Each number is 50 + 10 x the weight over its row's rms, rounded and kept within 0 to 99. Layers, rows and columns count from 0. The size before them is the row's rms in percent of the matrix's.

# o: layer 7 attention output (transposed), 192x192, rms 0.197, rows 112-127, columns 0-191
# v: layer 7 attention value, 192x192, rms 0.224, rows 113-127, columns 0-191
# q: layer 7 attention query, 192x192, rms 0.165, rows 128-130, columns 0-191
# k: layer 7 attention key, 192x192, rms 0.16, rows 128-129, columns 0-191
o112 107:58 50 40 60 52 47 40 70 54 48 69 43 38 52 31 72 40 61 58 50 40 49 51 45 50 52 43 40 52 45 58 43 62 34 42 46 45 49 52 58 45 52 40 59 43 56 49 60 42 30 34 57 58 34 48 53 65 65 45 55 51 56 43 57 55 37 52 48 59 51 48 59 55 46 65 40 62 51 58 53 68 44 43 45 51 46 31 47 63 60 69 53 43 39 49 54 40 55 55 41 77 69 42 50 47 38 45 49 44 50 23 52 53 34 36 38 59 49 40 66 30 74 56 42 67 63 46 45 53 59 53 56 52 43 55 43 49 64 37 45 50 27 55 51 42 60 54 67 55 42 48 29 49 32 52 56 43 57 65 35 45 29 49 48 60 63 56 55 56 46 50 26 47 60 44 49 64 48 60 44 53 27 61 65 48 46 61 53 47 46 60 54
v113 089:41 55 45 31 51 42 51 50 61 47 46 52 46 60 61 42 41 62 26 34 70 49 54 48 42 40 47 44 48 63 55 37 48 54 62 59 50 46 55 55 64 45 63 44 55 51 56 60 46 49 58 42 23 64 51 36 60 51 50 65 57 43 41 61 35 50 37 56 62 57 28 42 57 61 52 63 50 28 69 62 37 60 56 53 59 62 50 63 65 47 57 54 69 46 47 50 47 62 28 65 61 49 54 44 52 46 53 60 55 46 69 41 68 44 57 66 65 41 46 51 34 47 45 40 41 41 47 48 54 52 31 46 53 61 29 28 49 40 61 51 43 47 47 43 48 52 52 40 37 44 46 39 70 46 35 63 54 53 55 42 55 39 38 51 51 47 35 62 56 56 53 45 40 46 51 43 50 51 38 62 40 31 50 65 51 29 59 28 56 57 39 45
o113 099:48 64 48 55 41 54 52 46 54 58 31 43 54 46 55 53 50 45 50 68 44 46 39 52 47 47 64 41 39 58 46 81 42 64 44 41 50 47 48 47 32 39 57 45 47 51 58 59 47 52 59 51 55 47 65 35 54 40 49 51 38 54 31 53 52 61 52 77 33 77 53 50 61 44 43 59 61 40 45 40 32 54 40 43 52 61 55 28 50 58 53 44 36 52 58 37 63 44 61 46 44 54 59 65 34 46 55 55 48 70 44 60 62 48 47 57 53 51 42 57 34 62 53 34 53 53 40 61 57 32 47 48 43 49 52 51 75 43 60 42 45 43 46 53 31 49 54 61 55 70 47 51 49 48 45 59 41 35 43 52 67 43 45 47 48 42 46 57 38 45 58 32 49 46 61 57 47 69 41 64 67 56 26 62 67 47 57 55 59 52 79 53
v114 096:69 53 46 48 48 59 57 57 44 46 42 56 39 61 58 52 64 51 64 55 59 49 58 55 54 54 41 57 80 52 43 44 38 38 43 53 48 51 26 48 49 45 27 51 73 55 57 51 36 65 48 68 46 68 49 50 50 38 61 37 52 48 62 40 59 58 58 48 54 55 59 45 34 46 55 56 56 43 48 48 54 51 55 58 39 41 51 65 50 43 38 53 38 39 42 56 51 65 48 67 54 57 52 53 59 48 49 41 34 46 57 62 58 62 58 61 55 59 58 48 49 55 61 62 74 43 56 55 51 56 42 50 49 35 51 66 44 35 59 56 52 42 62 57 26 45 41 53 44 54 32 48 44 27 48 53 46 66 56 48 54 63 47 45 47 57 52 51 38 62 42 58 66 43 52 49 65 66 87 16 59 38 54 42 47 47 35 49 42 49 56 45
o114 093:45 62 49 50 61 34 55 51 68 43 60 54 62 45 40 45 66 70 48 46 36 51 34 63 44 54 59 50 48 53 57 29 56 64 46 47 65 56 44 62 40 62 59 44 43 58 42 66 49 62 36 54 52 47 48 61 35 53 51 43 50 43 42 58 67 46 48 49 65 65 35 58 29 51 44 46 44 62 59 40 69 49 57 39 52 74 62 58 41 56 53 49 67 47 57 47 52 36 38 66 49 61 53 52 58 61 41 55 24 62 33 48 35 49 49 52 57 65 52 58 55 57 41 58 38 34 51 55 56 55 44 35 34 55 74 37 38 59 47 39 36 47 54 41 58 67 42 50 36 55 54 53 46 65 53 58 67 39 33 54 57 35 62 50 54 40 41 26 52 37 46 42 59 50 39 45 59 43 56 53 47 56 42 61 39 64 54 54 53 56 49 36
v115 100:40 48 63 62 38 52 32 59 62 47 52 40 45 53 59 57 44 49 68 47 43 57 63 61 39 56 40 53 54 43 65 49 37 57 36 37 40 47 41 54 57 54 49 57 47 53 51 39 53 67 50 45 54 39 53 58 62 50 58 57 69 37 51 40 55 39 36 49 49 49 43 73 53 52 48 48 60 51 56 50 61 32 31 51 44 56 41 55 67 50 61 47 48 42 58 29 67 58 31 66 63 50 47 63 43 30 40 30 62 53 61 44 44 53 53 45 62 38 65 57 50 40 42 57 48 50 46 43 45 50 51 59 50 44 61 55 45 59 58 72 47 63 47 54 33 25 49 46 54 53 55 54 40 45 38 59 32 48 78 27 51 62 35 48 51 52 40 52 45 51 42 48 45 54 33 65 68 61 30 43 51 28 53 59 57 30 48 38 45 48 60 49
o115 101:32 42 50 50 55 49 58 59 54 45 42 43 53 43 45 43 33 58 47 63 51 57 48 45 28 71 65 43 62 54 47 48 75 48 56 30 66 48 47 53 60 46 65 53 35 73 39 74 48 48 48 48 52 55 52 42 40 34 76 42 56 43 51 50 40 57 52 39 51 54 41 63 40 53 59 63 66 38 72 62 66 68 42 48 60 64 52 63 52 56 48 50 48 50 59 49 55 63 40 55 48 61 55 58 53 52 69 45 39 56 47 64 44 45 52 60 51 40 54 51 56 39 55 54 48 36 47 43 49 46 45 36 49 50 47 44 39 45 54 59 53 63 48 59 45 50 65 59 55 45 58 45 59 33 39 50 34 45 55 51 56 50 42 41 48 56 40 30 59 55 52 58 46 40 51 82 76 66 56 48 51 51 54 50 67 57 68 56 46 73 30 48
v116 105:51 49 48 52 50 58 52 59 57 50 62 51 68 39 55 51 52 62 44 52 39 51 39 49 59 58 58 46 51 64 50 72 34 60 40 73 39 45 41 55 49 58 45 59 46 44 42 37 70 66 50 42 55 76 47 53 53 48 66 51 60 31 50 42 56 33 40 47 54 67 57 41 41 68 70 45 61 51 42 56 68 64 47 56 57 56 35 27 44 63 34 33 63 46 47 50 48 52 46 36 57 58 43 49 63 51 60 43 52 39 36 50 36 61 47 68 40 50 45 39 47 55 45 74 50 62 46 50 56 46 46 57 56 50 49 43 69 62 49 59 48 52 73 41 43 53 55 51 37 38 45 45 41 39 62 53 49 40 51 44 48 69 37 50 44 52 53 58 37 42 65 46 65 45 51 36 42 79 54 66 46 36 41 59 38 39 48 61 44 36 53 59
o116 105:49 38 45 41 39 42 46 59 44 45 63 44 39 51 41 62 46 38 50 47 49 67 57 48 34 61 45 45 48 65 45 19 74 60 44 47 52 48 47 48 47 77 56 53 51 63 50 56 65 45 74 53 36 45 51 47 38 40 47 45 47 52 51 66 35 51 39 52 48 37 39 59 32 40 41 52 50 45 62 58 49 41 49 61 48 49 42 61 59 60 49 65 55 63 44 25 56 52 48 61 56 61 43 49 46 43 44 49 39 44 45 38 58 56 56 54 32 43 57 46 48 67 45 34 36 55 59 42 77 57 43 46 46 39 27 53 54 44 32 48 63 45 46 55 60 72 50 32 53 33 49 45 56 45 30 60 57 62 48 52 63 48 46 65 39 44 39 45 47 30 37 54 52 57 51 43 50 64 80 55 40 49 53 54 57 53 60 44 40 45 50 55
v117 110:51 54 39 48 51 44 54 44 56 37 62 41 46 63 51 40 47 58 21 58 69 49 48 50 59 56 46 59 70 50 47 68 70 45 53 53 48 42 57 57 61 63 70 54 56 61 43 59 48 59 52 56 40 55 55 53 44 54 47 69 78 35 40 52 38 76 60 44 33 37 53 56 42 47 60 62 55 34 59 62 45 35 48 56 38 51 47 55 57 35 51 48 67 50 31 45 50 46 47 46 45 53 53 49 38 45 55 74 56 48 57 51 52 70 63 59 51 68 41 56 42 77 43 52 47 56 58 57 52 48 47 33 50 62 47 60 52 65 46 56 79 44 55 65 53 50 51 50 47 41 52 42 49 41 46 55 58 72 67 52 47 29 43 37 56 61 59 49 35 41 68 49 55 44 75 52 51 47 54 41 37 39 57 45 53 54 42 48 44 52 52 44
o117 093:57 59 61 57 45 56 40 54 56 52 39 53 51 48 56 48 45 60 47 57 50 57 54 45 48 30 41 52 31 65 43 48 47 65 46 49 52 51 42 44 45 35 45 43 50 46 45 39 39 48 52 41 61 50 49 54 54 61 41 49 35 44 53 71 31 18 60 65 75 51 42 53 34 56 32 33 59 46 31 57 46 46 49 36 29 54 52 39 38 53 69 38 49 44 48 60 67 45 66 38 50 49 62 56 79 74 48 34 48 58 45 58 52 37 51 59 47 29 53 52 62 48 55 63 44 59 53 45 46 56 54 53 41 38 60 35 60 65 47 45 27 56 53 50 35 66 73 40 32 51 38 37 50 42 51 50 54 42 42 51 68 53 49 50 52 72 38 54 54 40 47 45 65 50 38 56 51 46 50 46 52 54 46 59 48 50 60 45 60 53 58 58
v118 105:59 39 66 50 70 50 54 57 70 53 51 45 64 55 28 43 42 49 72 41 55 54 49 55 40 48 62 68 46 56 40 39 48 61 53 67 44 54 53 62 45 37 28 45 57 64 45 55 28 67 52 42 32 54 56 63 59 45 57 50 42 70 60 52 55 49 39 56 40 63 54 51 43 65 43 58 43 74 56 56 47 71 55 41 41 47 70 53 50 71 72 44 55 40 62 48 41 48 57 60 46 59 54 34 43 46 55 51 39 48 46 45 60 55 60 49 40 50 51 53 48 50 51 53 37 50 54 42 42 51 48 52 53 49 45 67 55 55 61 47 59 66 38 31 58 53 37 68 45 53 50 61 46 45 68 55 57 39 36 55 50 48 45 64 58 53 57 48 62 65 60 66 70 34 41 54 61 33 34 50 50 59 47 38 50 49 52 46 42 40 73 64
o118 105:54 64 60 47 31 55 61 45 45 66 68 69 64 52 36 50 62 55 51 39 52 56 53 60 39 62 46 53 41 37 37 46 30 36 53 60 48 54 42 47 58 71 64 41 48 40 40 46 57 49 51 49 65 38 53 46 50 36 58 59 50 46 57 53 42 48 45 48 51 50 52 53 46 41 47 42 51 60 54 62 31 47 62 53 72 35 37 46 51 72 31 59 51 44 67 40 53 61 48 50 54 55 65 43 42 52 31 38 47 36 57 35 52 30 43 54 55 56 51 62 46 51 57 46 49 54 49 43 61 47 57 63 61 44 54 40 37 34 56 51 57 38 63 57 65 52 54 29 44 68 34 49 57 53 39 47 49 35 36 48 59 44 33 45 63 34 53 74 43 50 33 58 44 27 66 57 53 46 63 51 51 45 54 61 48 53 34 59 29 52 54 67
v119 084:59 56 47 62 34 35 65 46 40 56 64 70 53 51 52 48 35 41 55 57 45 48 52 41 70 66 57 64 47 46 38 52 42 65 42 61 52 43 31 34 47 52 57 51 54 38 51 51 54 51 56 54 56 49 49 50 39 37 41 60 52 53 57 45 57 48 60 64 56 59 44 71 41 43 56 45 52 62 52 50 66 33 56 58 41 63 50 39 53 57 54 52 42 51 61 62 55 47 51 46 51 55 51 49 44 45 55 50 55 62 50 76 54 23 49 49 47 73 44 50 47 40 60 69 44 53 46 49 51 68 63 58 36 54 43 52 52 43 51 45 49 56 54 59 67 36 37 46 56 36 51 45 36 76 59 57 41 48 43 51 40 18 57 58 46 46 59 34 39 44 46 67 61 42 48 46 73 60 77 67 47 48 46 44 42 72 48 56 69 56 56 52
o119 088:57 59 42 40 53 34 35 46 45 44 61 52 56 53 49 46 61 59 31 54 53 52 61 60 57 50 67 49 64 39 56 36 43 44 57 58 27 42 44 50 48 41 42 35 46 52 54 62 50 50 46 40 44 45 52 59 65 42 58 55 52 45 58 37 28 54 58 51 65 33 41 45 47 34 48 26 38 49 48 37 54 54 45 65 51 35 43 38 55 41 49 45 53 50 44 41 54 59 47 63 62 47 47 47 37 51 66 37 45 48 38 43 54 42 58 21 38 37 67 58 55 63 51 49 50 60 71 55 67 60 68 64 62 54 56 53 53 34 50 58 59 50 56 39 44 51 52 49 52 43 48 60 49 49 64 46 86 32 57 48 57 54 45 50 51 63 63 55 50 36 45 49 35 37 56 39 52 40 42 51 36 58 64 40 40 60 42 43 33 71 69 41
v120 085:70 53 47 59 48 44 38 41 61 64 62 52 53 52 57 61 54 47 36 62 35 46 74 54 51 57 57 41 55 68 54 52 59 61 48 56 53 54 37 52 39 48 56 18 48 52 45 48 44 55 65 39 42 43 46 56 52 49 69 49 55 37 48 52 46 63 40 59 57 68 62 55 50 65 56 39 43 43 61 54 52 61 47 53 54 38 45 64 57 56 58 39 59 64 46 40 43 51 32 49 56 53 53 41 41 36 70 33 40 51 52 71 52 55 39 57 50 51 51 64 48 46 67 35 60 46 52 47 43 51 44 44 41 51 58 54 42 31 49 40 61 54 51 52 49 50 58 52 59 75 52 55 34 56 25 55 40 53 44 41 42 47 40 34 60 43 32 46 47 39 57 47 38 44 56 56 37 65 21 36 49 55 36 77 57 50 34 38 57 36 45 44
o120 094:53 45 50 57 51 69 50 55 48 53 53 41 42 67 49 40 37 49 48 42 27 45 43 55 54 49 55 41 41 37 40 58 48 45 70 47 49 61 29 47 32 44 42 36 60 39 39 71 51 43 55 62 57 53 73 60 60 40 54 43 63 46 47 55 47 59 39 42 47 76 52 49 44 63 41 43 44 21 65 51 60 51 62 50 41 60 50 49 54 51 43 52 40 49 58 46 44 41 55 56 54 48 32 58 52 50 53 53 36 40 42 60 36 34 52 64 42 46 55 53 65 65 31 44 30 40 51 38 47 56 54 58 64 46 33 47 66 45 51 67 52 37 36 43 47 34 62 48 58 47 45 43 51 42 66 47 61 52 47 49 49 60 47 61 68 37 42 43 33 59 52 56 38 71 54 29 54 48 44 46 81 46 51 68 52 54 49 41 51 52 49 68
v121 089:32 61 64 40 47 44 55 42 61 59 47 57 56 47 45 54 20 60 51 52 52 60 48 52 42 57 42 63 71 50 34 43 44 38 54 51 44 57 21 64 50 49 42 59 49 45 46 66 52 53 48 52 65 60 49 63 55 67 47 63 45 52 51 57 57 44 49 40 36 52 54 55 55 38 51 51 58 56 49 63 38 47 39 44 55 43 62 46 53 62 40 45 46 67 38 54 35 36 41 53 49 56 54 47 42 50 35 28 30 70 48 50 43 57 40 43 64 50 42 49 29 33 37 43 49 54 29 35 53 50 55 54 51 38 51 48 30 49 58 39 53 66 46 45 54 57 60 58 67 64 45 59 55 55 56 65 49 67 57 31 50 51 57 48 41 48 64 63 46 41 41 32 47 63 41 53 59 36 40 56 42 43 56 45 63 43 48 43 60 43 34 19
o121 091:45 63 67 37 42 43 57 59 51 49 42 43 50 55 48 71 38 44 66 48 41 46 48 41 44 38 63 38 62 50 59 47 45 51 43 33 61 45 63 53 52 57 57 53 41 51 36 49 47 52 65 58 29 57 58 39 43 56 40 50 73 65 29 50 50 44 53 43 50 64 15 51 55 48 37 55 37 51 49 36 53 55 52 47 60 51 41 44 52 51 46 30 38 52 70 35 43 67 58 51 48 38 40 57 56 36 51 50 56 67 36 49 55 48 62 34 48 42 58 53 61 40 41 50 61 50 51 52 38 53 61 49 38 52 63 46 41 56 54 49 36 50 45 57 54 38 54 54 49 45 39 54 42 49 43 58 51 30 57 61 55 56 44 55 50 47 57 41 59 54 39 70 55 56 42 45 61 54 37 39 34 39 54 77 58 71 63 70 49 66 44 81
v122 096:40 52 43 68 43 68 52 52 61 58 36 42 64 51 37 53 78 51 43 46 57 55 77 57 73 56 42 35 73 28 45 42 55 50 54 40 53 65 40 54 42 50 56 52 32 59 44 41 47 55 40 48 48 31 58 51 60 42 60 44 65 47 41 52 51 35 63 34 49 43 75 40 54 55 52 63 48 40 40 47 43 74 53 52 51 52 52 57 60 43 46 70 48 49 44 39 52 63 63 53 44 35 64 47 45 52 59 49 54 69 66 54 67 45 61 65 50 44 38 47 44 59 37 47 45 57 66 58 52 54 43 42 52 30 47 56 62 47 48 46 39 50 61 52 56 54 41 56 54 28 52 41 57 45 51 62 54 44 59 49 66 58 68 33 49 50 47 42 47 48 72 34 44 46 41 43 43 60 58 60 53 47 65 41 52 48 54 56 49 46 71 53
o122 096:64 71 41 36 56 34 49 56 61 58 38 35 27 38 48 50 54 39 64 43 41 46 48 61 48 48 46 45 61 46 65 43 37 59 44 33 54 54 51 50 55 59 55 62 63 63 57 33 52 38 42 61 62 73 47 65 52 41 47 63 46 51 52 43 50 54 52 43 49 56 36 37 36 49 55 46 36 43 53 62 46 46 69 28 52 55 51 44 43 42 63 50 52 38 46 43 42 39 30 35 55 54 51 34 57 56 38 45 54 33 54 58 40 53 34 49 55 40 50 57 52 68 66 46 45 58 48 45 53 51 67 29 39 66 69 41 64 52 53 49 62 38 45 41 42 65 50 51 25 67 54 61 57 57 50 53 50 55 54 53 48 65 52 48 55 44 53 46 48 56 35 65 78 62 56 62 41 43 44 39 46 38 40 52 45 62 42 54 60 57 31 58
v123 108:65 58 38 25 33 57 49 54 47 57 45 47 40 49 37 47 32 59 53 45 35 62 43 52 35 50 42 44 41 64 52 56 65 52 50 46 53 55 55 43 53 52 49 48 61 53 56 40 64 51 53 35 50 45 57 45 47 55 51 55 49 72 33 51 61 52 36 55 62 58 41 44 50 55 56 48 61 59 48 55 52 62 47 44 47 40 39 68 70 62 57 61 57 53 54 53 48 39 60 42 65 48 50 27 62 42 52 71 52 31 57 20 46 39 46 45 52 58 54 62 37 42 48 36 50 36 60 58 55 42 47 46 42 39 43 59 56 60 64 49 61 60 60 28 59 43 39 55 66 59 56 47 50 51 61 60 49 53 32 50 54 66 46 37 46 40 52 63 65 46 45 54 36 47 28 54 59 72 51 43 28 30 61 43 43 69 52 68 41 38 52 50
o123 108:73 53 38 54 54 50 44 52 45 66 46 42 37 46 45 57 54 35 36 35 61 29 43 45 61 59 50 37 45 47 56 35 50 56 50 41 52 49 46 47 54 50 28 57 57 41 35 45 42 46 64 35 49 46 51 57 42 45 55 51 52 52 37 63 49 59 46 51 11 62 33 49 40 62 56 67 50 56 47 49 47 53 55 46 43 63 25 67 33 40 48 39 57 54 56 55 41 48 67 48 44 47 73 31 51 50 55 43 33 28 43 50 64 65 59 38 39 53 43 44 51 45 67 52 54 70 46 57 48 26 48 42 55 38 42 41 43 51 47 50 60 56 53 57 53 38 45 69 53 60 52 53 74 59 56 47 30 65 50 49 39 35 58 48 51 55 50 61 41 45 42 60 47 42 55 45 59 36 55 37 42 59 48 56 56 61 44 42 53 36 42 55
v124 109:50 44 63 66 57 57 43 52 38 59 36 52 64 45 37 62 46 48 30 46 34 44 50 39 54 40 45 42 45 40 58 46 53 31 45 31 47 42 43 63 50 58 40 59 32 57 58 54 52 48 50 39 46 59 50 34 56 59 26 61 42 52 45 53 49 51 40 54 46 27 56 46 47 65 35 31 52 67 60 48 51 56 29 64 51 59 42 41 46 64 50 45 50 71 36 53 70 63 55 57 54 46 56 56 46 59 47 37 45 59 41 51 34 48 49 56 62 57 75 54 45 35 60 38 52 39 55 48 33 46 60 50 51 58 62 62 61 50 48 44 53 61 48 48 39 46 51 53 46 63 58 36 47 54 43 57 54 48 57 57 45 58 48 46 35 59 31 48 66 62 38 46 44 45 60 49 38 25 51 55 43 52 46 77 51 48 35 20 40 44 61 58
o124 105:45 35 45 40 54 52 65 49 57 59 59 42 65 53 55 54 55 47 51 55 46 43 46 40 28 41 43 55 48 37 33 52 45 57 52 49 65 79 50 36 35 56 42 62 50 52 55 58 44 53 61 48 56 58 53 42 42 48 64 61 46 72 54 29 50 45 71 54 60 52 34 62 63 25 71 47 55 38 59 49 50 54 62 29 46 44 61 61 63 36 52 43 54 45 50 53 58 36 56 59 32 66 44 55 46 52 50 58 56 25 76 47 48 58 57 37 60 54 49 48 52 62 48 50 49 55 49 35 59 47 47 56 43 52 46 58 37 41 48 39 46 47 56 27 38 60 47 39 51 56 46 58 37 40 75 42 42 66 50 52 39 68 60 41 63 56 51 42 51 51 37 52 33 67 50 39 63 34 35 50 59 52 42 57 63 53 55 53 51 44 48 59
v125 097:43 54 48 80 37 52 48 64 64 46 52 38 56 40 56 46 49 46 40 62 57 58 41 50 56 54 44 48 52 46 49 49 57 54 45 58 56 43 54 57 49 33 65 43 57 20 66 40 53 45 41 55 64 63 43 52 36 38 49 47 49 68 44 57 50 44 59 27 68 52 52 41 49 62 50 56 42 78 45 62 58 53 42 52 52 55 39 54 53 53 37 66 49 34 47 34 41 59 33 58 49 56 28 56 56 66 44 53 36 28 44 54 59 50 68 62 42 38 56 62 58 58 59 44 36 55 49 54 49 47 48 49 55 40 55 37 43 54 48 51 48 41 60 49 63 37 40 58 45 56 56 47 36 53 29 46 74 47 66 39 55 37 36 48 50 63 42 48 50 38 69 35 26 54 46 35 53 54 44 62 59 63 51 48 52 55 69 49 61 47 36 43
o125 091:44 42 64 40 44 51 45 44 35 54 59 46 53 35 54 51 63 41 55 45 41 50 51 34 49 39 62 47 47 56 71 67 53 60 54 47 54 42 53 67 30 59 53 56 67 69 50 43 54 46 44 46 46 41 73 49 82 55 58 30 53 50 46 35 49 41 52 57 46 35 57 51 43 31 45 57 50 49 39 55 56 33 50 45 40 44 33 60 43 37 56 27 64 54 38 53 51 63 30 56 46 43 64 57 43 29 46 60 49 62 56 66 52 37 50 33 33 39 40 36 43 53 31 46 68 49 40 55 52 54 56 42 43 51 30 48 42 58 48 33 61 43 48 47 72 58 57 49 55 49 56 43 77 44 46 45 47 62 41 55 68 40 55 45 61 49 46 60 48 47 56 45 45 47 50 37 51 51 42 40 54 32 43 59 59 53 33 49 45 57 60 55
v126 094:54 47 44 56 41 67 42 26 56 43 65 38 44 50 57 33 40 43 57 47 40 52 56 46 53 58 40 50 47 57 49 33 43 52 41 48 45 21 38 54 48 43 42 78 53 50 67 57 39 55 46 58 39 56 47 42 39 37 42 61 57 32 50 54 47 58 52 56 50 41 52 39 54 50 46 55 46 51 33 40 51 44 59 68 73 52 63 66 44 46 42 42 54 35 38 54 50 40 52 53 57 53 59 36 54 53 40 25 47 51 59 48 41 46 63 59 40 63 61 48 52 36 49 51 46 38 27 46 50 45 37 47 56 39 47 58 46 53 52 58 51 59 56 53 41 25 51 39 47 40 31 52 38 67 76 71 56 39 50 45 47 50 64 52 42 56 42 59 43 53 57 62 57 47 50 37 59 43 63 25 47 33 56 28 64 49 47 49 65 50 55 60
o126 093:45 55 74 45 44 47 59 51 62 54 57 48 50 36 42 52 50 55 43 53 81 57 37 27 56 42 42 53 46 53 42 55 43 46 51 43 43 51 50 48 52 51 47 35 48 74 66 55 52 49 55 42 66 53 42 50 47 61 41 59 59 52 58 65 58 44 79 46 46 59 41 58 51 51 50 65 54 48 64 37 53 55 38 41 65 84 50 45 57 55 39 43 55 62 66 35 62 47 46 39 42 52 62 56 56 51 47 62 50 40 47 50 46 38 43 53 36 46 58 37 37 45 44 46 45 51 59 47 50 43 52 57 33 48 54 34 56 54 39 50 38 38 45 45 54 71 46 47 63 67 65 57 34 57 57 41 41 56 38 45 61 76 44 54 40 68 44 38 46 43 39 47 41 32 52 53 78 52 67 45 59 65 46 56 45 60 54 40 50 38 44 60
v127 107:55 50 44 38 44 49 52 47 46 45 43 50 46 66 54 51 44 45 58 49 59 47 44 40 49 50 55 39 51 39 57 43 37 59 67 61 50 48 39 35 38 52 48 70 51 53 45 59 54 54 41 53 52 57 54 41 53 64 57 65 58 58 38 48 50 66 49 63 39 57 54 59 57 56 44 65 29 59 56 61 58 62 53 63 53 50 65 66 50 48 48 46 25 50 62 50 40 54 49 41 41 50 51 53 48 43 76 25 59 92 53 58 48 55 23 60 58 41 65 56 67 52 38 53 52 49 48 62 35 57 45 63 58 63 44 62 35 26 42 40 65 54 63 38 48 49 44 41 47 41 24 58 46 61 34 62 51 50 45 57 68 47 56 60 46 55 60 50 40 50 62 32 47 51 53 51 63 63 62 51 57 58 50 47 55 32 55 45 39 54 53 40
o127 098:51 59 34 42 63 57 39 48 41 52 49 40 41 52 44 51 51 60 50 49 56 39 50 57 58 62 33 52 36 52 51 51 56 63 44 63 46 51 63 62 53 47 57 31 38 35 61 39 47 50 48 44 34 37 56 48 48 45 56 59 49 42 45 58 35 32 44 31 70 58 48 35 68 41 53 46 52 56 48 38 67 44 57 48 43 58 76 50 65 48 44 58 47 38 37 53 50 45 41 68 54 59 58 48 50 44 55 59 57 43 50 60 50 49 78 54 54 68 60 61 26 53 45 33 53 54 44 41 55 64 55 52 61 49 66 49 73 68 70 75 47 40 49 27 54 40 48 49 57 59 65 51 46 55 56 50 59 24 73 52 46 58 57 36 49 47 50 57 51 48 48 55 30 53 47 52 45 40 55 72 46 46 45 50 52 55 40 39 50 37 48 66
q128 051:43 39 59 56 54 45 55 47 45 54 45 47 38 50 45 48 50 78 45 46 48 57 50 47 56 61 47 56 60 41 45 46 53 57 36 59 49 65 47 52 67 36 51 59 49 58 44 56 30 57 57 68 51 37 49 60 40 50 51 60 40 54 57 61 18 54 59 43 38 33 65 45 43 52 48 62 40 42 54 66 40 58 51 45 42 46 37 33 52 61 56 62 51 69 42 46 49 49 40 64 34 50 43 52 47 60 41 40 46 67 61 51 50 47 51 53 36 60 49 47 35 51 41 60 43 64 57 56 56 44 55 52 70 83 48 61 59 45 55 47 60 53 49 46 55 33 51 52 48 52 49 45 53 47 38 42 49 57 30 37 66 66 61 56 18 43 42 44 64 56 33 52 81 43 43 49 40 37 46 43 57 42 22 52 53 44 53 59 51 57 55 54
k128 062:46 62 47 39 46 41 42 52 48 45 40 33 46 39 38 49 45 56 47 48 77 62 19 54 48 55 44 45 57 58 37 35 56 57 45 48 55 34 51 48 46 40 52 53 44 40 27 50 64 56 51 51 56 54 42 60 61 28 71 46 57 58 54 44 61 50 59 69 61 53 54 63 57 63 55 54 58 62 48 27 45 42 54 60 56 39 58 37 47 65 45 54 52 42 49 68 59 54 40 53 61 58 36 53 49 30 55 51 53 42 52 55 27 41 36 47 63 46 46 60 55 49 61 46 48 49 54 48 71 34 59 50 37 38 45 50 54 56 47 44 59 60 44 66 64 73 60 61 46 49 48 34 50 48 33 46 56 49 57 43 54 41 55 62 68 48 50 56 36 34 63 65 36 59 61 72 49 49 67 47 45 62 59 50 64 69 57 43 50 45 54 43
q129 049:54 34 59 68 32 62 49 24 69 40 65 50 57 62 50 52 46 51 57 70 38 48 53 37 50 40 56 61 35 44 68 67 43 37 57 39 52 56 38 47 42 51 47 40 50 64 45 52 58 41 47 46 44 32 73 59 46 68 45 61 53 60 52 46 44 57 49 52 39 61 48 52 48 55 45 67 63 39 67 67 58 41 37 44 45 54 45 53 47 53 50 39 61 44 36 49 46 62 40 45 57 43 52 35 50 69 28 72 58 43 39 55 43 35 48 43 54 63 47 34 47 56 45 60 46 45 38 67 43 57 57 47 50 56 62 50 43 41 63 56 67 61 55 37 65 34 53 48 47 45 63 46 33 47 44 51 52 53 71 36 48 44 52 36 36 50 56 45 55 66 51 46 56 45 30 38 75 48 63 45 49 36 59 46 44 46 47 51 36 60 47 56
k129 057:46 63 41 33 39 40 38 47 35 53 38 55 41 29 45 37 60 44 53 47 63 52 38 63 59 46 41 49 57 60 24 35 74 56 44 64 47 45 48 48 41 52 59 73 54 49 49 41 48 38 34 63 71 53 39 55 45 38 66 53 36 55 53 63 68 66 29 55 57 36 50 59 56 56 49 43 48 59 43 33 43 37 57 48 63 39 50 50 62 56 45 50 48 39 62 51 45 39 44 46 51 59 57 57 48 41 69 48 44 56 43 58 53 45 46 46 42 50 39 64 58 41 45 31 54 47 61 37 40 44 41 63 32 32 29 66 54 52 50 38 57 51 55 61 61 67 57 50 58 46 52 57 60 62 36 43 42 57 46 52 28 37 47 44 61 49 48 45 36 45 54 60 40 51 54 73 34 45 62 45 57 64 57 59 39 57 55 43 46 38 49 58
q130 063:44 42 44 49 42 44 48 44 37 58 48 51 40 44 43 53 35 67 54 39 53 52 50 43 59 48 27 63 52 49 46 60 54 59 53 55 51 52 47 42 78 61 52 46 42 37 50 48 32 59 46 70 43 37 35 40 61 34 33 56 38 56 53 52 29 49 41 47 54 42 54 58 41 52 37 55 49 49 41 68 29 56 46 51 34 53 49 38 37 40 61 71 49 59 53 68 45 41 56 50 56 44 45 52 36 55 28 35 48 48 52 38 43 42 33 43 43 54 57 55 57 60 55 59 67 57 63 39 50 36 46 47 67 63 51 66 38 53 42 69 40 54 57 48 45 40 65 68 49 46 57 33 64 39 58 42 52 58 34 56 67 52 39 59 40 54 42 43 63 51 44 44 55 45 38 48 44 59 62 37 63 51 31 50 72 41 67 56 59 63 46 41